Each number is 50 + 15 x the weight over the matrix's rms, rounded and kept within 0 to 99. Layers, rows and columns count from 0.

# q: layer 5 attention query, 192x192, rms 0.0848, rows 0-17, columns 0-191
# k: layer 5 attention key, 192x192, rms 0.084, rows 0-17, columns 0-191
q0:40 46 62 52 65 57 40 61 54 49 43 50 61 49 63 53 68 15 64 65 37 71 63 50 54 46 51 37 40 74 64 53 45 38 24 57 40 33 50 64 33 56 52 48 44 43 42 79 59 40 51 38 60 19 41 41 32 53 49 61 59 52 65 54 70 58 22 55 42 38 69 57 32 21 41 57 53 30 74 54 61 37 27 51 67 61 56 50 38 52 42 36 69 41 71 37 54 60 67 50 61 60 20 49 73 63 54 61 39 46 44 31 76 39 60 43 51 53 53 41 49 36 79 41 54 56 35 39 31 59 39 56 54 56 34 39 32 50 48 30 56 88 55 61 52 45 52 43 22 59 59 24 56 42 53 29 38 59 28 54 56 49 54 58 54 58 41 44 59 75 49 48 54 51 59 56 58 55 63 56 49 42 65 36 56 21 51 48 49 60 60 43
k0:46 28 62 56 59 45 58 32 71 51 42 45 66 38 53 44 50 62 44 65 57 56 41 41 43 54 52 56 41 48 56 33 76 38 64 40 58 57 58 52 35 58 63 57 54 57 62 36 49 57 47 60 51 63 48 60 53 38 67 64 34 49 62 46 49 78 69 72 55 42 50 56 60 53 19 40 31 48 48 46 38 26 58 38 45 64 74 55 45 39 53 35 56 52 62 48 53 57 71 66 53 39 43 72 56 52 48 52 49 67 54 63 36 69 27 51 52 50 58 47 59 68 61 26 81 43 66 57 48 65 53 56 76 56 53 45 57 31 49 38 57 36 35 57 46 45 68 45 50 54 53 52 56 38 75 43 56 77 61 44 45 49 59 42 51 42 51 52 30 40 56 46 41 68 60 44 51 39 61 53 65 39 46 48 60 69 62 36 44 51 59 47
q1:43 47 82 71 82 36 14 68 49 52 44 54 40 39 67 35 54 35 47 88 51 65 18 50 59 55 82 48 43 32 46 44 51 17 68 49 58 30 43 57 45 49 61 40 34 54 39 48 63 46 52 46 62 44 39 68 20 63 54 74 63 65 56 42 61 63 40 58 55 37 68 46 50 40 27 09 57 34 63 74 71 33 53 48 67 55 87 53 33 33 42 61 56 62 49 50 47 57 78 58 42 42 33 51 95 91 61 40 55 63 27 35 31 57 54 51 65 24 40 59 58 34 62 54 68 46 54 46 22 62 56 82 45 53 38 33 72 57 43 60 54 55 49 50 47 65 55 38 43 56 59 21 48 23 75 27 66 71 45 55 60 49 68 69 55 70 59 54 39 62 67 57 67 52 64 57 69 35 50 64 55 42 79 43 57 39 55 47 39 37 58 38
k1:52 23 69 49 64 67 40 47 65 33 39 54 66 74 38 64 64 45 54 52 46 71 69 60 76 70 53 55 51 56 51 41 72 54 45 48 52 51 56 57 46 54 42 11 40 54 49 59 48 40 44 64 37 46 50 46 66 27 61 46 48 46 47 46 70 43 60 68 34 51 69 48 44 41 70 53 47 49 56 12 42 56 40 37 59 61 57 56 25 39 46 50 43 47 53 51 54 50 58 49 50 40 32 60 52 50 50 66 45 63 46 53 49 53 53 36 50 65 41 26 57 31 64 39 63 57 53 61 52 51 44 43 69 56 61 49 50 41 52 46 44 78 42 36 40 53 68 63 40 58 57 51 62 48 45 80 46 48 30 41 50 63 64 26 42 45 53 52 45 50 43 41 39 54 46 40 45 26 48 44 91 35 74 53 64 51 48 49 33 42 45 49
q2:31 55 37 27 57 49 55 47 45 45 48 51 82 47 38 41 54 29 25 57 59 52 58 45 28 56 41 40 56 51 59 45 58 70 48 64 72 45 40 63 33 56 67 36 36 26 61 66 58 37 44 46 61 14 35 42 41 51 71 50 70 59 64 69 62 60 23 65 61 41 55 61 57 25 29 27 42 43 52 27 75 64 45 45 62 58 57 70 46 34 36 51 79 34 52 53 71 49 62 38 74 50 47 65 56 72 46 40 60 47 38 50 48 72 39 53 67 33 77 49 40 31 41 23 57 43 45 35 29 69 55 56 34 70 68 29 33 19 52 31 45 43 40 43 47 50 73 57 42 51 32 23 44 51 55 13 48 59 50 63 53 38 53 54 72 75 68 65 45 66 65 52 41 52 64 49 69 59 45 70 71 57 68 54 58 73 54 70 72 40 59 47
k2:49 24 36 67 44 61 52 75 44 72 50 51 53 54 78 49 81 38 54 63 30 54 70 53 76 67 53 25 42 50 49 45 61 36 51 66 42 37 36 70 49 63 42 31 42 42 56 72 64 35 48 54 44 48 42 76 42 51 55 74 36 55 71 35 57 55 64 84 56 51 53 68 37 17 37 37 46 36 54 55 75 29 43 33 60 68 46 53 49 30 52 46 54 43 61 53 44 38 96 76 44 63 43 64 71 67 48 59 42 57 41 29 68 48 57 64 43 47 34 46 59 43 69 42 58 28 63 48 37 68 43 68 71 60 69 39 50 55 53 51 48 56 46 47 45 58 48 49 35 49 34 36 54 28 50 34 57 52 38 54 46 48 85 31 66 47 51 52 49 52 48 42 39 39 40 62 51 38 55 29 77 50 64 47 80 27 61 37 63 46 67 35
q3:57 55 91 72 99 33 00 47 75 50 46 72 20 44 66 26 55 57 52 85 77 81 14 22 36 58 59 81 66 59 49 38 60 36 70 45 63 48 48 48 52 51 58 54 27 48 45 74 70 30 60 42 69 56 27 45 39 79 63 67 72 75 60 65 54 59 19 68 75 49 73 51 58 36 04 27 21 44 77 58 47 17 38 41 68 43 99 87 26 37 39 43 85 52 40 57 52 77 84 47 76 23 40 62 76 73 24 53 55 53 19 32 23 66 45 16 43 38 40 30 64 29 78 28 80 64 53 37 28 69 56 71 43 59 39 43 93 11 75 55 52 64 16 68 48 68 73 63 29 57 77 09 44 36 62 51 43 53 17 69 61 64 50 71 45 86 72 68 32 74 68 35 86 79 71 50 62 19 36 61 54 42 92 47 55 33 61 88 46 36 72 51
k3:52 47 34 46 64 52 47 58 26 56 31 51 52 65 55 52 69 56 31 57 54 40 42 49 58 36 46 56 55 64 52 43 59 50 55 53 50 30 50 62 42 48 72 24 63 53 49 63 72 47 63 59 63 31 32 62 29 52 72 56 77 57 52 44 53 54 52 67 59 38 77 70 50 22 34 39 51 35 54 33 70 49 44 48 52 61 61 71 49 29 43 39 82 48 59 72 30 55 71 54 36 49 32 63 60 67 33 39 51 54 33 42 43 50 59 52 63 51 48 41 60 50 57 22 60 43 71 40 38 69 61 79 61 49 57 21 46 35 44 46 50 66 53 58 53 44 53 46 49 52 34 39 48 34 52 32 64 66 27 65 42 45 62 47 60 62 67 67 31 56 55 49 67 52 72 47 72 40 44 37 64 57 72 49 70 55 45 70 39 51 68 46
q4:46 67 27 35 20 48 71 62 40 51 58 56 35 55 38 64 35 50 56 09 34 26 49 62 63 32 66 17 72 56 47 59 52 52 34 48 23 57 62 23 71 29 45 45 42 45 46 38 35 29 61 62 36 53 29 22 66 38 35 37 46 52 30 28 44 56 63 12 32 55 25 23 34 80 75 92 43 45 55 58 49 64 44 55 24 44 47 09 70 33 48 73 30 46 37 44 59 55 19 44 41 58 74 30 32 28 38 61 51 29 53 48 67 38 33 53 46 50 56 42 45 25 43 58 26 69 43 65 80 63 45 14 44 35 46 58 37 86 50 10 24 39 62 41 56 34 41 79 67 10 37 77 56 73 23 84 58 37 72 65 52 76 46 56 43 26 34 30 43 51 34 75 60 43 58 38 20 46 45 71 24 34 37 44 49 37 57 37 45 67 39 33
k4:50 63 44 33 24 58 52 46 71 62 88 27 40 31 41 58 46 59 53 38 30 45 29 49 51 50 55 55 56 38 33 48 45 35 47 52 55 55 53 23 62 50 30 69 65 55 49 32 37 61 48 58 28 49 73 37 58 56 48 47 25 46 50 41 28 49 52 15 48 56 34 31 53 72 82 74 62 62 43 62 47 82 47 57 23 47 24 29 59 34 28 63 23 65 57 36 40 63 21 46 49 70 68 38 48 29 76 56 44 42 81 62 85 54 48 73 42 55 34 79 55 51 26 81 47 71 49 68 78 40 53 28 52 37 25 78 56 53 55 37 45 30 64 66 50 48 44 59 71 34 47 59 46 73 32 65 60 52 86 55 45 70 42 48 42 45 23 48 61 44 46 52 42 59 50 40 31 52 45 55 20 36 36 74 61 62 53 18 24 53 42 48
q5:52 74 59 58 27 73 67 08 16 41 78 30 68 52 24 48 50 14 62 38 64 71 47 73 51 43 38 21 23 61 65 92 33 69 07 44 28 74 68 36 43 68 64 27 53 51 65 31 21 57 47 71 35 55 38 33 42 34 10 56 54 47 33 65 71 35 46 24 45 57 35 47 29 59 65 91 50 38 30 38 36 38 47 47 62 43 37 14 51 70 45 51 50 41 65 45 53 40 21 61 51 65 39 07 27 40 55 55 51 46 50 76 71 27 51 78 69 55 85 68 60 37 49 42 06 25 44 67 57 46 18 32 38 83 62 70 06 70 41 34 53 39 42 43 42 27 59 67 62 51 54 79 55 57 26 31 32 45 62 42 36 43 45 57 53 31 56 23 48 49 55 40 67 43 68 50 52 79 59 35 37 36 35 49 11 47 46 34 37 84 31 15
k5:62 50 36 59 44 31 37 36 46 65 69 48 43 43 55 59 48 51 54 62 42 51 47 42 70 48 68 37 39 61 61 86 54 51 36 63 47 69 47 23 25 57 43 57 51 34 57 43 44 38 39 63 51 49 45 49 40 61 44 46 54 30 56 51 42 57 44 35 37 67 32 54 32 42 65 62 50 34 36 54 60 42 45 56 53 50 38 41 31 54 42 44 52 50 66 36 52 48 44 46 47 54 34 32 48 51 55 65 41 43 54 59 74 52 57 64 50 37 59 59 68 41 53 48 59 46 44 42 48 64 37 63 46 68 50 41 38 40 47 47 64 66 49 60 54 55 50 55 50 55 38 52 48 39 52 42 51 37 48 65 52 45 46 47 57 37 48 43 51 39 43 50 83 42 65 40 35 49 52 52 46 61 22 44 63 37 52 38 30 60 41 19
q6:61 13 59 28 81 53 14 72 65 38 18 53 38 87 73 28 54 82 44 74 63 47 56 37 60 74 54 62 74 55 29 27 69 59 72 45 83 41 28 77 44 45 45 87 37 79 60 54 80 34 60 49 66 62 44 60 47 54 71 51 54 45 56 48 62 64 57 99 55 78 60 62 71 31 33 05 62 65 53 26 51 37 69 28 56 68 70 80 27 49 67 24 52 68 46 81 38 52 66 51 57 22 32 81 70 72 38 42 42 66 25 41 20 57 60 39 32 56 33 45 44 69 72 30 78 55 78 27 28 62 51 80 55 54 36 36 90 26 34 60 46 64 49 68 51 84 63 20 46 85 42 22 56 39 59 62 64 49 24 79 69 41 65 31 51 72 81 64 63 28 61 37 51 62 22 44 57 60 61 32 73 26 74 39 61 41 62 68 74 10 56 67
k6:57 45 68 55 74 57 20 71 42 49 37 46 57 78 65 10 64 78 34 58 57 58 46 74 36 55 46 74 62 62 36 36 53 61 62 34 53 43 36 60 89 46 34 45 28 64 54 75 55 54 58 35 54 52 43 70 49 23 69 44 54 37 33 54 67 46 73 93 74 48 78 58 53 57 24 13 57 71 72 37 38 40 49 57 66 45 73 68 48 40 72 41 51 60 44 71 25 73 81 55 47 24 44 59 39 70 43 32 75 34 28 37 12 55 52 31 59 75 37 22 49 58 73 43 49 22 64 32 42 37 59 45 63 42 40 36 76 40 45 61 37 34 41 52 60 52 52 52 50 55 64 60 52 54 40 52 63 41 27 56 71 69 47 54 30 55 52 47 53 47 50 47 59 39 17 49 72 73 44 49 50 30 71 56 59 42 62 65 82 34 48 57
q7:57 15 43 62 34 37 49 94 54 56 41 69 37 64 79 61 58 64 40 51 57 33 52 45 58 73 64 40 49 46 36 22 35 53 80 45 65 58 41 60 62 48 53 84 38 45 36 47 62 54 60 29 70 73 69 55 56 23 49 65 55 67 57 39 43 44 81 61 44 61 39 37 62 52 41 31 53 72 54 58 41 51 58 41 46 55 40 61 72 50 53 40 32 50 53 60 45 41 70 53 50 19 53 52 52 62 36 54 42 41 52 30 41 48 56 62 13 57 37 40 28 61 68 49 72 73 44 45 52 35 72 32 42 49 28 36 86 55 41 44 40 56 63 46 58 69 68 42 63 73 40 55 54 43 48 81 68 37 46 67 74 43 55 36 45 63 63 62 58 51 31 43 59 77 10 41 43 46 53 55 64 56 70 62 52 43 54 52 72 39 69 81
k7:53 36 60 60 34 49 48 52 50 60 64 44 53 54 64 54 49 75 40 46 51 31 42 51 39 51 43 47 42 55 36 58 62 48 71 44 55 56 62 31 75 46 37 71 48 55 50 36 50 61 59 35 59 52 68 70 55 31 49 32 59 50 53 34 49 43 60 48 56 60 57 33 64 71 54 69 58 60 53 41 35 72 46 62 44 43 49 41 58 60 46 44 44 49 49 62 53 57 46 48 51 42 40 46 44 41 64 44 48 40 73 58 49 52 59 53 41 49 63 51 45 53 48 62 44 48 53 37 62 30 58 29 54 37 31 60 68 52 44 53 67 39 66 45 57 66 38 63 58 43 55 56 51 58 44 71 68 36 61 54 41 60 38 37 41 55 44 57 71 48 36 31 58 50 35 42 56 68 33 29 23 45 60 60 48 52 54 33 50 41 42 52
q8:42 39 59 05 56 69 51 63 49 30 51 69 54 96 58 42 48 50 59 47 44 31 64 38 54 61 31 60 49 58 55 42 55 90 35 58 49 47 46 51 59 41 48 61 38 63 85 54 44 39 52 59 37 69 23 38 57 57 41 78 36 18 70 50 59 39 62 71 64 59 52 72 61 45 51 47 53 68 78 35 16 28 61 27 53 44 24 69 37 23 50 47 50 68 55 54 56 62 55 38 51 10 43 36 55 58 40 46 52 47 31 46 45 31 30 31 56 42 48 22 49 55 46 69 61 83 75 29 47 55 53 46 49 33 43 36 72 28 56 62 35 53 35 56 57 67 87 66 71 48 34 66 36 65 27 85 77 29 47 42 33 38 41 12 50 52 43 48 52 30 48 56 60 71 30 54 31 42 69 71 71 56 64 54 32 42 75 66 53 35 53 52
k8:35 58 93 30 71 54 28 56 43 25 42 66 42 64 58 35 67 56 51 36 65 39 62 41 51 80 13 72 55 60 52 27 39 99 49 56 51 35 30 40 63 28 28 57 45 65 85 55 31 50 67 43 37 66 35 57 59 30 40 91 34 15 49 49 67 24 65 84 65 55 55 20 71 49 50 57 44 73 90 35 16 50 41 51 57 29 52 64 46 32 51 39 52 80 50 60 59 59 50 39 73 15 51 76 29 43 31 47 63 58 23 34 39 27 07 29 53 73 50 00 70 54 62 58 58 46 98 31 58 60 43 23 38 44 36 41 67 25 68 51 30 37 55 45 55 63 77 77 78 44 41 84 61 78 10 60 75 34 53 57 59 52 48 10 17 53 30 41 64 44 27 76 53 61 15 51 29 55 58 76 51 79 76 74 54 47 61 68 79 27 47 49
q9:83 00 66 87 60 41 28 88 76 69 52 83 06 58 99 37 44 63 25 81 81 44 38 85 09 70 64 21 70 40 15 31 99 58 84 30 93 44 30 92 66 69 52 57 32 61 47 51 69 49 62 63 84 73 81 46 53 40 78 50 79 71 39 46 63 61 61 99 69 79 30 87 69 34 30 15 44 78 33 53 56 45 39 41 27 49 58 69 39 49 76 15 65 57 22 87 60 46 94 56 75 29 39 36 62 99 82 48 47 31 41 56 40 41 77 48 03 58 10 57 35 30 58 75 64 27 54 25 57 58 74 10 56 66 42 27 83 40 61 63 59 72 57 38 53 70 30 64 04 90 44 64 26 32 61 88 75 31 35 56 99 53 56 66 57 59 58 99 84 48 54 22 76 81 12 47 58 72 22 20 88 34 69 32 85 44 93 47 47 38 73 70
k9:49 45 47 67 25 48 65 68 49 59 57 55 67 66 56 33 52 55 37 62 54 32 44 66 21 57 45 35 42 58 32 53 54 48 49 52 66 48 48 46 49 66 46 55 49 36 47 44 42 53 64 55 55 60 59 64 64 46 48 40 47 38 49 37 42 48 40 56 65 54 52 58 61 63 51 58 51 68 42 59 41 55 38 39 48 37 37 53 67 49 48 47 37 51 24 62 42 53 51 54 63 51 47 42 48 59 71 51 63 42 53 54 75 44 54 43 34 39 46 49 43 48 42 83 45 40 39 36 63 54 63 26 50 46 57 46 59 51 59 43 81 53 46 39 45 59 43 62 57 38 50 55 22 41 60 54 63 55 66 55 65 47 45 58 50 66 45 74 64 38 47 58 56 51 43 51 49 70 35 40 64 51 53 58 42 50 64 33 42 51 45 56
q10:42 42 66 43 57 63 55 40 41 27 61 64 31 40 88 44 52 16 48 43 51 59 57 47 40 41 53 33 70 90 61 24 32 48 28 48 52 45 04 55 32 05 71 27 55 43 65 69 65 16 79 68 24 85 50 43 54 74 46 48 59 12 35 52 59 50 69 57 50 28 30 61 37 59 59 58 62 53 58 32 63 55 65 28 58 45 22 31 50 40 49 60 43 61 31 52 40 46 53 57 46 24 58 37 54 48 46 55 65 49 43 37 38 42 37 52 16 21 52 46 30 32 50 52 76 60 60 35 40 51 73 33 57 49 39 10 39 73 73 62 21 39 68 52 48 46 59 61 60 55 28 63 26 71 52 64 48 68 59 68 65 53 23 38 60 31 45 75 49 44 46 61 43 38 30 49 42 31 45 76 62 39 87 37 30 57 43 69 53 34 41 44
k10:23 54 66 66 48 60 62 65 45 14 58 50 60 57 63 51 54 21 30 37 50 45 73 54 29 36 50 35 68 78 65 31 45 51 36 59 60 45 00 45 37 12 74 44 56 50 78 53 52 19 99 63 38 51 65 41 37 57 14 38 53 22 33 47 68 50 74 54 47 14 50 39 44 47 42 53 69 59 56 50 47 63 59 37 62 33 02 31 52 56 27 38 48 59 36 49 70 44 49 58 46 16 49 69 43 71 56 59 55 45 34 36 35 29 53 33 12 31 55 37 42 28 59 53 59 59 48 33 44 30 96 20 46 53 47 00 44 86 83 58 24 41 69 48 52 62 43 64 58 50 27 64 09 67 40 47 55 78 60 66 50 50 07 28 50 38 30 73 50 51 66 83 36 32 51 52 45 37 42 80 56 39 88 49 30 61 42 64 42 25 38 51
q11:27 41 72 74 51 22 40 66 41 32 53 49 58 27 58 30 36 62 74 68 41 25 10 28 46 34 67 61 43 25 72 40 47 44 58 64 91 35 51 77 19 47 39 46 56 34 51 74 73 42 43 09 64 53 88 58 67 48 69 48 40 63 56 46 55 69 60 59 58 55 54 56 86 74 25 50 54 79 48 64 69 69 66 58 68 48 61 63 54 45 35 44 41 22 50 75 56 54 77 35 55 46 57 51 56 34 68 55 44 17 35 21 53 63 62 24 28 64 60 63 26 43 49 50 70 38 43 35 53 49 71 78 47 55 85 27 42 27 50 61 41 73 43 47 33 58 47 69 41 82 66 61 69 34 46 48 42 69 57 58 49 36 43 77 48 35 75 70 54 39 66 71 34 56 48 39 59 38 56 57 44 52 57 64 39 64 41 56 57 49 46 31
k11:11 38 59 74 52 23 49 69 32 36 51 62 55 39 74 52 43 67 77 63 38 32 10 03 52 41 65 46 47 44 73 09 47 36 76 43 89 34 31 54 21 60 40 60 52 29 61 80 70 23 41 19 77 69 83 54 66 84 57 30 46 53 47 45 46 81 48 74 39 67 63 70 77 70 42 51 54 72 56 61 72 54 75 55 76 37 44 34 38 40 42 46 34 23 58 66 49 44 88 43 33 39 58 49 49 34 70 36 46 35 30 17 54 79 62 22 08 50 50 65 12 48 54 53 90 49 42 30 28 35 72 62 48 62 98 19 48 37 57 48 46 74 41 33 52 66 61 64 41 70 77 54 60 36 44 53 40 50 62 71 43 68 41 78 40 27 69 97 44 35 51 75 35 42 44 41 54 40 56 65 42 51 68 61 29 56 27 63 62 28 46 44
q12:56 71 21 56 60 44 74 67 47 31 38 50 53 64 43 45 63 33 51 46 43 66 34 65 28 39 65 58 59 35 45 32 28 25 63 52 62 45 62 80 59 62 53 30 59 44 29 34 56 52 43 43 43 27 69 43 53 39 51 32 55 32 29 41 32 42 35 41 38 28 33 46 33 66 62 64 48 68 26 45 57 35 15 18 50 42 73 65 50 46 69 67 44 33 38 64 46 39 67 21 43 46 56 48 36 32 34 54 69 39 69 43 62 45 63 60 37 54 51 51 38 43 38 59 76 92 30 55 43 29 68 54 26 52 37 30 16 60 33 57 57 25 70 47 30 48 48 76 45 71 50 31 51 33 55 62 64 66 63 85 70 48 61 46 50 37 71 44 57 66 37 47 20 49 65 57 32 44 46 48 33 45 43 80 28 47 29 58 53 37 58 25
k12:52 67 34 48 73 35 66 56 61 44 54 65 53 55 58 61 62 11 46 58 51 71 38 58 33 50 59 67 51 30 51 30 65 25 51 66 52 29 52 99 44 69 70 28 72 35 27 46 68 51 52 43 62 12 46 52 37 52 70 29 57 25 33 27 29 64 26 42 29 16 52 75 51 55 50 41 36 58 32 37 62 25 22 13 58 42 74 70 53 53 51 60 45 34 47 58 38 65 72 33 57 54 73 38 53 28 43 46 77 40 64 48 69 37 81 56 43 34 53 42 33 48 44 62 85 90 32 42 10 26 55 60 38 74 39 08 15 64 27 55 56 36 63 51 27 60 59 67 46 71 18 27 57 06 60 63 70 66 57 73 60 42 40 34 48 40 70 52 29 58 38 35 34 42 84 57 47 26 64 42 32 32 31 70 29 64 39 38 60 31 61 22
q13:43 61 44 47 51 37 75 34 26 56 22 40 58 61 46 48 35 49 47 65 66 51 26 44 64 49 49 67 39 24 69 40 64 42 43 61 57 23 44 37 37 67 52 50 78 41 80 46 23 71 45 50 37 46 56 42 58 71 73 52 24 49 40 46 46 44 52 30 57 16 45 68 64 63 61 47 42 38 54 48 44 47 41 70 21 67 46 63 46 36 29 41 45 55 53 52 36 54 59 53 53 56 72 39 51 36 86 30 55 38 50 51 40 86 31 54 57 41 59 73 51 81 31 64 52 48 49 55 47 66 54 48 46 70 70 23 42 47 21 69 62 39 36 53 51 42 55 39 40 54 22 90 58 42 70 47 21 77 65 50 30 32 57 52 58 40 38 67 27 28 44 49 40 47 29 34 55 38 65 33 38 39 43 39 59 36 54 35 57 52 47 39
k13:59 53 51 58 56 42 93 29 27 60 12 49 58 53 44 43 36 50 57 80 56 64 29 37 69 37 49 77 32 32 66 44 58 45 54 70 66 28 46 43 36 53 59 57 82 31 64 47 24 64 43 53 43 42 65 54 57 61 73 50 31 62 41 58 19 47 59 21 57 15 21 73 73 60 66 49 38 52 32 58 34 52 51 67 15 75 38 61 47 38 44 35 56 56 37 64 61 47 52 58 58 56 87 32 52 32 95 36 51 56 49 32 30 92 32 65 66 37 50 55 63 81 03 63 54 44 56 51 58 66 54 51 39 57 65 36 57 42 08 77 58 18 56 64 46 31 50 40 38 62 30 93 44 43 78 31 41 82 68 43 27 38 61 63 70 33 29 64 16 18 24 45 55 51 37 15 58 35 72 43 26 59 37 34 54 41 51 43 72 69 46 38
q14:54 26 35 64 56 38 44 64 48 43 50 39 79 48 60 59 67 40 68 54 18 65 64 24 52 52 37 61 50 45 48 64 52 58 52 53 44 48 69 68 64 57 35 77 62 46 62 42 69 63 42 41 73 12 55 71 42 44 56 43 58 77 58 63 49 59 33 51 57 56 70 56 34 25 51 49 42 41 36 42 39 79 49 70 71 71 79 33 80 54 51 62 82 54 40 65 58 34 35 47 53 42 50 60 63 27 53 58 51 37 42 35 74 42 65 33 68 53 60 39 67 55 60 21 55 43 63 74 55 62 32 64 52 34 54 59 41 27 52 44 75 49 76 52 32 38 63 54 70 40 95 39 69 00 46 06 51 72 53 72 21 20 67 59 59 26 63 48 26 64 75 49 08 45 66 61 44 30 50 63 56 47 45 42 13 53 62 51 56 57 19 31
k14:54 27 32 56 66 46 45 65 50 37 60 51 59 53 78 61 67 47 60 54 35 73 67 44 50 59 40 48 69 63 46 59 44 47 48 46 45 42 57 57 56 57 40 84 55 66 50 45 61 37 43 51 57 37 45 54 62 55 58 42 66 66 61 60 57 65 27 68 46 59 34 78 19 37 61 34 38 47 51 33 44 63 52 66 63 44 67 38 54 42 60 63 65 57 62 69 49 40 44 57 40 44 43 40 69 21 37 63 52 39 46 36 44 35 42 39 52 51 47 52 46 47 53 33 57 69 66 72 51 69 32 46 53 56 52 68 44 30 39 37 48 45 59 55 45 43 65 46 61 44 75 39 76 25 41 27 45 44 52 66 31 47 75 58 57 24 40 58 46 64 57 48 23 43 57 37 35 33 58 61 50 38 45 51 25 32 51 60 66 43 21 46
q15:43 62 59 61 45 63 55 67 47 49 37 57 55 69 48 47 50 55 68 78 60 62 42 51 56 41 74 78 53 34 54 60 25 37 76 62 47 54 62 55 81 40 59 74 34 67 45 34 60 35 37 48 49 43 66 68 53 14 17 47 80 56 55 34 56 68 27 57 65 58 69 64 18 54 61 33 25 48 35 70 37 67 48 29 41 59 49 28 31 43 51 38 65 35 09 70 77 38 56 97 39 74 50 40 30 37 41 38 41 32 25 34 44 71 32 36 60 64 47 48 47 28 18 16 67 29 53 46 44 53 28 60 47 43 28 38 59 50 55 42 57 70 63 32 32 48 18 41 40 45 77 24 51 39 62 53 68 32 45 61 60 45 68 47 33 26 76 41 33 49 43 71 48 29 59 58 44 47 05 47 34 54 21 53 66 27 57 70 56 29 42 36
k15:32 56 46 59 42 72 57 61 72 63 29 68 49 68 70 54 72 47 56 43 66 66 53 49 40 54 69 58 60 51 47 48 43 23 76 61 52 57 60 68 94 51 60 60 34 64 53 37 46 30 31 52 53 44 81 66 57 31 09 36 62 39 64 28 72 68 25 75 70 65 70 72 15 55 64 32 31 34 52 69 46 52 44 22 24 57 65 13 38 33 42 40 66 40 12 71 80 39 57 99 50 64 51 41 22 31 53 37 51 27 35 33 56 59 37 22 56 57 41 37 34 26 27 39 70 19 60 37 50 64 43 38 38 39 45 29 69 49 47 59 46 82 53 07 33 57 34 44 30 31 80 19 58 53 55 66 83 17 47 61 68 66 79 34 25 28 74 51 33 46 55 71 55 33 55 47 37 62 11 39 53 56 16 55 66 16 49 72 49 26 38 20
q16:55 55 43 33 55 20 68 33 33 42 47 41 53 75 37 50 44 80 65 70 57 45 31 33 49 45 58 60 53 25 42 49 37 64 65 61 67 59 87 34 40 54 51 51 57 49 63 40 42 66 44 46 43 47 47 24 44 41 60 35 42 81 25 45 47 44 31 49 80 32 65 53 48 43 54 48 34 47 31 45 60 54 44 86 40 64 52 79 61 52 44 59 64 60 61 52 72 52 39 48 57 38 43 73 39 53 57 27 80 54 52 70 33 48 27 57 46 65 62 74 53 70 48 48 33 52 60 53 67 55 42 30 44 65 61 52 49 28 21 39 73 60 22 65 55 48 32 38 57 55 61 60 58 34 61 05 48 58 52 37 38 71 59 55 45 46 45 75 30 51 54 67 35 53 47 39 44 38 59 53 50 62 22 40 39 38 44 46 39 46 56 56
k16:65 40 30 39 68 24 83 31 41 61 32 50 45 62 26 48 33 86 69 78 72 51 27 42 52 50 70 60 56 39 39 51 42 61 70 57 64 69 84 23 49 52 65 37 34 53 58 48 56 55 35 60 49 58 27 40 45 28 68 39 48 72 28 41 36 51 16 60 71 42 54 55 54 24 56 52 14 46 23 38 53 53 50 91 41 61 58 86 46 58 58 54 60 67 71 55 72 48 51 53 39 43 56 53 16 65 67 26 96 70 45 62 19 37 27 63 43 52 59 84 54 74 45 46 32 52 71 46 60 28 42 28 39 69 49 63 53 14 12 30 53 35 13 74 46 45 45 45 38 73 60 72 59 25 60 14 48 58 47 43 38 65 53 53 49 28 36 76 25 43 40 59 65 49 53 25 45 18 60 63 44 77 18 43 49 15 49 49 47 51 42 37
q17:40 34 62 64 40 67 61 42 48 29 51 25 73 24 53 16 49 41 61 48 48 55 41 39 52 44 64 55 29 41 68 54 44 41 45 67 47 56 26 74 57 55 38 80 63 56 58 76 74 77 47 24 74 39 52 54 55 40 31 45 50 24 71 54 57 36 38 38 42 22 44 51 57 54 45 67 42 56 38 41 38 54 55 24 44 60 64 42 68 50 38 20 42 22 32 73 45 17 47 37 50 65 53 50 76 42 43 42 19 66 46 20 42 65 79 53 46 46 38 24 78 49 76 32 93 68 36 40 40 43 45 72 60 33 34 64 48 58 60 61 38 51 60 23 47 49 47 53 53 56 50 37 45 00 40 58 61 61 37 85 26 45 56 46 80 55 66 53 61 52 55 66 22 54 48 52 70 38 40 64 21 51 50 27 47 61 31 50 65 44 50 34
k17:47 23 63 52 43 65 42 29 49 22 63 28 54 34 70 41 53 36 64 47 41 66 38 38 56 48 61 51 48 46 55 54 44 37 53 60 45 57 33 81 55 50 39 87 71 67 56 61 66 54 43 04 68 41 60 48 53 50 40 37 64 22 56 50 62 44 37 46 45 30 40 61 51 65 56 51 42 70 39 34 55 47 59 21 49 57 43 33 49 41 38 28 45 40 31 64 65 24 57 42 63 48 49 59 75 36 34 48 18 71 37 39 34 52 60 62 42 48 27 21 76 37 76 53 96 67 39 46 39 56 38 54 73 54 32 60 66 57 55 63 43 63 68 28 56 53 44 40 53 47 48 30 60 15 32 64 63 45 35 70 19 64 58 40 54 61 70 59 74 52 43 58 37 62 47 48 54 36 51 62 31 22 49 16 37 63 07 67 61 41 55 55